From a checkpoint of a small transformer trained on Wikipedia.
Training: a variant of SOAP for these matrices, 3867 steps.
Each number is 128 + 32 x the weight over its row's rms, rounded and kept within 0 to 255. Layers, rows and columns count from 0. Numbers have three digits each. The size before them is the row's rms in percent of the matrix's.

# q: layer 5 attention query, 64x96, rms 0.123, rows 0-31, columns 0-95
# k: layer 5 attention key, 64x96, rms 0.122, rows 0-31, columns 0-95
q0 076:085126129098126125144103130105132138144136119141095090124182120109139089104120125183103147194181096127107093136163143152131128091092116062203173178065142126152148166094126090123151200154119145107111118121137093094140153142162116134159118169140106108026205157106101155155081146101142099176
k0 083:095093124128109134100127068130105099106144109148113104112156100131132153108076186144132156174081189125031167120144171152129124146115093111143178182062084156135118162082166075165076114080102192108092167101136112099170167160155114140125126130121103150138145161162064111167133149099119109136
q1 097:156146129122151107121117175114192096126146146071125127121119112130091124142141129055110136060117138112125108170109125162146159185149146114041105112171109073145081083094137139142116083066167158112166099120104149156134117137106127135165105121124156094151041144160101111032154160156167140167
k1 076:061062118137149131140124164156137141166131074137108117130109059158090054103164119149144126177163137097107140145085154094086146161114127202193127156100202157127141128074141129154086178168123116117175073117105138146087134140112109105097089139132113130110116117135106180201117093118107082141
q2 068:110100095177125066135162067137051145116144118153132137099156155177167132072152178124113085148158137104124157126137157066105153139134089171164112139132155149057132175091164098121154120148109144095083132105180118136086117124149133169116166146157116198166140088156109144210135143098084169155
k2 068:182068135075136135093070097108157148086136105085129076083130132138137169156081110098150131097063138143122056169134080128124045108137137131143176145137055104171105157121168130160085130118112165124075174147090127106143095168123149061091145117108090106114110151133106148155102153123136162163
q3 087:110110138134110122118101094127094136112129108105125095083184133135142129119128145192113145157171103142122145145143150142134128120103087117183119197056139198144134182102099132115148182195135101166057177153111113088169195115163130135146130135138068143036182115100125140165092105139093100104
k3 091:132170140129102146132122055120179174115066125151106124132168159114119185142105157069126143110104145126085104129131144121170057104104102089103155160105027150176086155130156100115130100082114171083080148116160144112193176146185126111115124119105082150147122132135077085106094149104102150150
q4 079:083101117131092085141198081127123151103162111068103159090117127181187124149161161149100132141138128172145175144108181070095129148160098147049080130120134138142094190140167111132138105146145106164109169102138133081113160136114084161107147114110168113178104104143108163113134169192105198087
k4 087:137157158095086146124107137120197104099124150124137140096095205131151126123135156217124044101120109186188118090154101147127166144111101158095136115111147112094167108100072146088169142129178076120139134168142162141094185099117117141107126106062116173149149110114155175140052148151132125105
q5 088:095103147136114106118130095123134172088112166114132118075159122121165138119106113192125124120141108123152186138180180097132100098095085101196144196087142188144127189122144122119179152159116113139102182115104099087154185113157146129124167141085067163066205129099111123144112133116068155090
k5 084:132136127143073131112082052114144144112100123118099157107174152160156206138115188119102123122143144156123113095165143132200111087113094048109128168090077116133116165088149143125173127098117134116105150144165108095146192148182128125087139088095068104141187134155052131112096158138117114082
q6 087:120193142159126159114166158196112137151090120145149090127092110084164092122141140160163163155158152152134116155121120111135119102099136150244109105128126143102159123137105158101125122169092056122124144111091100127183101098159119047089112132126074065154123174077171118134136149100067150148
k6 077:148151132145140105115088131116175165109142141191118161144139101143136110115120107124160086231126095136051158065146163097131146085135179063105057161164100108085165135096135126104202144081151128124185161128166115100098111146131108148134110183132174096174139132136130131103161126088129158161
q7 092:128168153129183164175133145143169160156138113184105143172129148110122127122144152130124143160112129142059055095088068156080113165147178112138134095165113123125075126192107122065134129109178070110173113131103149185138071097084100082137103118148113081106067117117109137077120153149172127164
k7 101:168096133119142089123169226126098136142186123162115098122095073112085082117110073096174151138123103105112118105135098157109146112125184166143118131162183090104161097142179135142066161118108112116179072082118167138160099164113164095154146138141177136124105112166133196140178087119132147076
q8 099:131091102073127107166100135156098183150161146161170107107127127152066091082116099168143135052140062102118169202155133134109117114086103162121127090086162136147128093108128169132151191177157110127124137106061109139103104100132145115134106159144079077152138140037150117119109098158122072119
k8 090:146135160123116063137097211110101140122148162178122173132087083123170127129151139117150133158117093158107100076098151084086124161168208137148123158180136159151115084124118167135140170123117112180171124150144115133137112131087090154094092129141186075127122108159078144155191136122211097173
q9 104:106086154154156118122131180056175164160157185065152197165133132126058162124179111145124126103070084135155133127122104181101133205141117105112145121138133161155104119121125166160110102088144140088146071112079152179122172105079131094151125106154145137148086106161077133089145157158167129115
k9 100:199092101123161134117119199106126118168136170151136136136112133146052111132107108090181141171099129146076101125083120162083123114107231152113116168151141116123141104153149128132100142129135097127137117082100136139106039145125170108093108148111149087084060166148092108112174167173168121167
q10 117:132096170186151167109100182103166126203153142130095135153086162181109151117178117098168100070108156150128149138102044152140165150114124149117094076100123095172110092138127162143174140061157121099165099099053141122116121141108124116098120114110122138154052130172149079105101148155171151128
k10 091:155131078126160160091135190170124143140177175045147184141145098123102104120169046119129133170124113153101114113142137152084159123114144093101094180170164137119146124135130144114103136100127066108181125164131157186186069177106122112153162139148145163117118099116099196080164152165154109110
q11 089:145145176093107100163061180147059136109121111134058112123089111095176106149117161072133115120162155125128132119083136087105107130108150174145159063166102081078104158173129102172124124150054111131124142151100112096083084127169080128110120109108113100114077169130145184123184140086096102099
k11 116:070139052081121174147166031217143161128150099070142157126131092147091131092154091160126140170178118098090106148123121166199147115123106108133157110167105086138095155136150111123060130093135143118092120166145104127124163125153125127125161104113112186159147093108150137133123138127079149067
q12 107:165031129191115134128131132120109136172114125110149082069170140170162169132137137101095159100143110190038189155138174146120164113184087149120107150058146118127089155174124120137115132162113126131143114138128180141135120105123179185170122120137113117086101158139082098176094125115119184124
k12 098:152139058126128229103149135074140139186124107099156120146141160137087153183123108184131177126093103161095105160116112129142164198111172105144143134130177167089161109123101102104101128129179157127163090114119107148161057189108164126104144142158126117083128070096117071113102136150154102094
q13 113:133082164099156122116122166117097120128205145138142168171104072145103127111135146085168130102081096145175075136159076160076115148110167122097135112146168119134101105096136189199146135114095134160141133176049094119076123127063093102098165127119094106152118101107127154061168109118181105115
k13 125:164106122129145151125137153111143134115113126171113119118144137168146139119130155136133170097108121094055125087123136133093176191144191134112109129086181127101175120121144113109124128091207083122190106096040148129107072202085111149117059153185194092106161096128104107120149111116176140114
q14 115:113139122097133167110112197093123179178153145124195156157066094084119107119135098146125152110078093106117115136138079172107129148150168095155147078165164146116118100140065146107081166117122100082205097104088120216150079124092148109106111106160108128151123157097108136135089092132167072135
k14 114:172112108129106141095153107055130156139138150082176126194157139117123146152117130102092165123122096196075157149161177118067071148118124060160078167098117124114104135038149158132103132167131168099136113089142142196175117105126166113138153152141135140143073122085125074138112151120158097089
q15 124:130087153154158085120138157119146066097162142183101079096135125210122122118106104091115128136151128143124107135102155153150160061131140163060143099149095075129155172164160083114118132112087123208105160156137156087120105118165136182122126190095169161148115158183108152115171149187107161091
k15 138:080210144164068123152171093175142107072131101093109127088137124135133142139148156165092091110152123194132151119145115080151122108122078098165171121123074168176099149130114087085136083132117170116122151167156131115116185121167127187145110116091062211142152141105091151157083130117094146126
q16 127:121143078111170136098131106084252169104071141115113151117163163192164085165131148176120168140121149138087099092164144146051136195099132142130115148118155100094126181096130173098086112164151121120167107117136138146105124154101144134100069117196124090092137164108143119122151156120140145147
k16 106:168174108150124137153141122078138157151054139111152108071194231122142166117142165131128109130156161113108098135145178115103129112117057136136171150111077146117080113103149108150103112129138175087112161114090067109113113150151114086145114111125102076089108189160158118120063161098179157139
q17 110:115152160177120097196110127128116148103136056123114157154163146117110069149129115109103138045116117121092155157112174090127126154148098113183182130123067125106171102089143153138148121050109119105144157162146096057145110128174112158118123122166116099105150152139095083148051185131067157106
k17 116:098100113134097112133140110155166150107110151085093129140136077152131127147170133171111155108114074124110136097195131129141100115148071063172151111112127043131157186080164138111084129092169093058122082127147136106200137146114177143151094111113152109141144195124135151126129157057076084153
q18 110:112102114110135153157151124150114125140128150120095190150078180128079118155150113129176131209083205082098175082104091146127105151113116146103091157108145164116112105120094153160142083168151073130137204122122131111095189205137108137105111137131150165107160093142151126070126122081195161135
k18 107:158136171134114158066096139094160106149106160076158139115172167085184148142171151162098138109158127111130134175126100125157052152144173088116092076150067157075170134130076113109164130098146108137141062182141136093157129123182087145123150137133024140125128114160106116129134147139150082108
q19 116:139095210119156106094115185138147144074121058144076087099183106144112101118095125155169116145160143127106117148117141171128090099112139140117129098094164179109083174143101184155167184140131088127127184165051162130106177111111193136170143130080076118107099125142159150129124142077112127110
k19 120:104131206081136099138106123095105083132117088173149081161218122142088109123105089124100175151118145137121110147079209154141123115089074142137117131106127114132134125106098118157171152145095133079126140154167098158092106050172144101144135110099152137123094196097217107168151122127123121097
q20 121:165163107130057140144175129135114173151103138139174131122150169113151132082150119120134145154169122117078137137135134118147166133140134122146116202128146200126114107059186113117147203173178140078140147133129141114203173181141127118098137139132083139163138088078154145085106082163091077188
k20 112:134132132108168156077184142145107099178148115110164067134153149052122122102135116077095178179148131127063125187113093155139150164098110104116173168103100153150100144149137124189153096091181147133113111169089170158089098186119146178107149153151132144172090119145066121179115091115089146132
q21 107:054137138193152130127117096111103119086134078120111212110132125119131092164058107191149187095075170139114122092124176110113109143116124096141092101134145130131113157105164113056119131137126136058129140106075129099181132120099149072111135093126093081104187138151185081115113113155147152098
k21 104:115090162094114073088065117101148095146099115127125185136122109121096123097192151175106161102119111099069122070167105117179158106130106175152151107113099134132097086110155145143121165130215060099163145129176142111178140122156166119122205145126104189183154133137133124157088097119132152158
q22 109:109112148082128132090094120150100185090132122096131196096198105114113138104153144070128159142124084119171099196155135075108150138145127080094199159092146116150137126160069116093112084131109148144111186143119124162119125105074147135161202096067116125064132111127120165173174123139142090117
k22 118:088191181144134088117115165117102090085233133128183160116156120043090117142098103109173096132108136123196113168159143111134173134138125084168140118141168133121130141086133147196085119109117135130141147047116109128107176139087136095179169121107126163135146112136160112157127136108152070122
q23 124:108183061140061156128098142090152109180076115083087122135154140142147101152134114161093082108079135090106141133127129163156108178103115124144103132126126131105097110190134114073136112222107108137123119134104052128120131133139111134092055134105068188086170188149166150136151113095125096108
k23 111:086124100146093132129110177105158132129047125123121104105113219126100141147145129183058128075120143107130197142117167144162110154133090154193061128134144112104148101113085113088132112110101124090126126062080138150163103109126098120119139137122079171107147117104157173121103065177150124060
q24 098:156094104136100045172134121169071125093111112110109151132107105096095132087145106146074155078185018199167162097132181152136125108154145096156086130064144137165086112135121126136130114081121118103120126073156149145151149122140140138089160143113110132125103124132141170129168058122145190123
k24 103:190139130084155110151151085164132159121160098114155167113097093109120145127112100210169111071115161138132136129115143138123095134159129120086170129124088146179103105089186102160142161081167145150127123034082134167065103139155152081163174135120130129181161133099130206137187127125106140103
q25 107:110165073101110093114160157094106117201092113194111080106134160167105055104116143171102092118184156149151163139077157100134167162093129119125117095134140115053147154108096087129083148138111178096157139110140169060159177171141122140078125147092154129119129158154204112130147144154111133141
k25 114:121106042148141138171143119098093133201068177113095159134136126127126098171127140122113094121123153091086122071122110117106155206079122172114125082103100130144073150118108121144167085161117086095175059081124159155166086122092120124111064146147128141151144171121137092128201130095147107112
q26 114:108148117125104144185110125156177138124112082169116136126137120202188100135165123169110154161148134118128131106119067161102187130138111155155200053149107137207120143123084145120140113073089154186140104136073121126075079151125102130130111115101155167107201166130184129155175131149128122162
k26 114:141139124119144085105088134142133112135211148111095137150072152136124122152056129153101128065128084060163109119124124104124106166103160154160158102141138151119179165151072123096110172118109127065114148125155096169141115127113118144124080083176129049130164220121162182105115078153111113160
q27 130:117112094066119121113110106139052128124147096151159061157106055076128135091066160116133092132143122114127078160190134173161141149063081083188125137178113082103120125107105104108120130107111152108154090081111071152133103104167127163085116117089128098108134107155091102110108062106101102149
k27 125:169082050073099163129164164094108096152185134132129106136089055151126128149119079136128131130192114111144099102119173111150105117064122166134094164134153117115150182109186101151096093108067195152122123127159095153138092171140121149154149157105079186123134133150076121125176146133099105080
q28 131:161088131119134128155151162098078122155074139123099096103163208111132147140094167092133095151131138110126165154141137118130122133084158125157108150145129131078096113088106129066157096136169079142110065061084131098120124136079110130105127098126132044102114179075154103115228139108129071160
k28 119:147103146129134186087162124064142140106097119106143101145161155132196150181138083176081072148086143148083201113120124116120136171127091132133070166155101106041144152146175145152137110206136124140153124094193135138109162134100121128120095078100140154160112186108149086138140115090102137153
q29 105:137151129070121133156051104072142126155116135123158126128092099116113116130063075168192135137092109107123134126191182116150126164109134180088140075100123140118127121116167093137122128152130128148091153134168155137099104190128187138089184108180075094086082140138141142123180152133118097220
k29 099:149105134126105120149131121118066137106115174135138131158136116120135095106181165106126135131132152111163128182112134086152078176112180109182127137121089125076136098150169137095146100126219165092122177085190030103085104097125151089119159137140140151104173155120093092146091059098122076109
q30 119:106120108143125147156123145093125102152137053094144148160150096173119161120115132101119119105134151137103065042135100179102117138133152074068196147053154126109130133117151157140088192120147138194094108130119115151128153202113134102036138126138138131112141140171083104196131101118154147100
k30 115:111088145127151133140066139067152118086093142089110152162090133128116150142097102146136145202061108070167090077151150121131114161117128143103147131127140163130104112147102064158110164100191140165071108124139088151129166161116101126122193123098174079088142127113072150119134181131210081121
q31 112:172123105136201107148129092102101125162159118199157148140095174135120162176132159175067149146068108097052119108090178095145170159140157109115132119146165145102175100193116072107160077128174104159174124101142164181131157145159147174121076105108142121068121123121129135157141136136103102120
k31 111:111162163142134129139133106114146146141112082159111128109103122091149125152152151082085144148143152079140208106103158074092119130150148155118133164111083049114128146091124131134171084062152220111178141097160178127166156129157122132155092130137173160138153072166130146100089221150108097109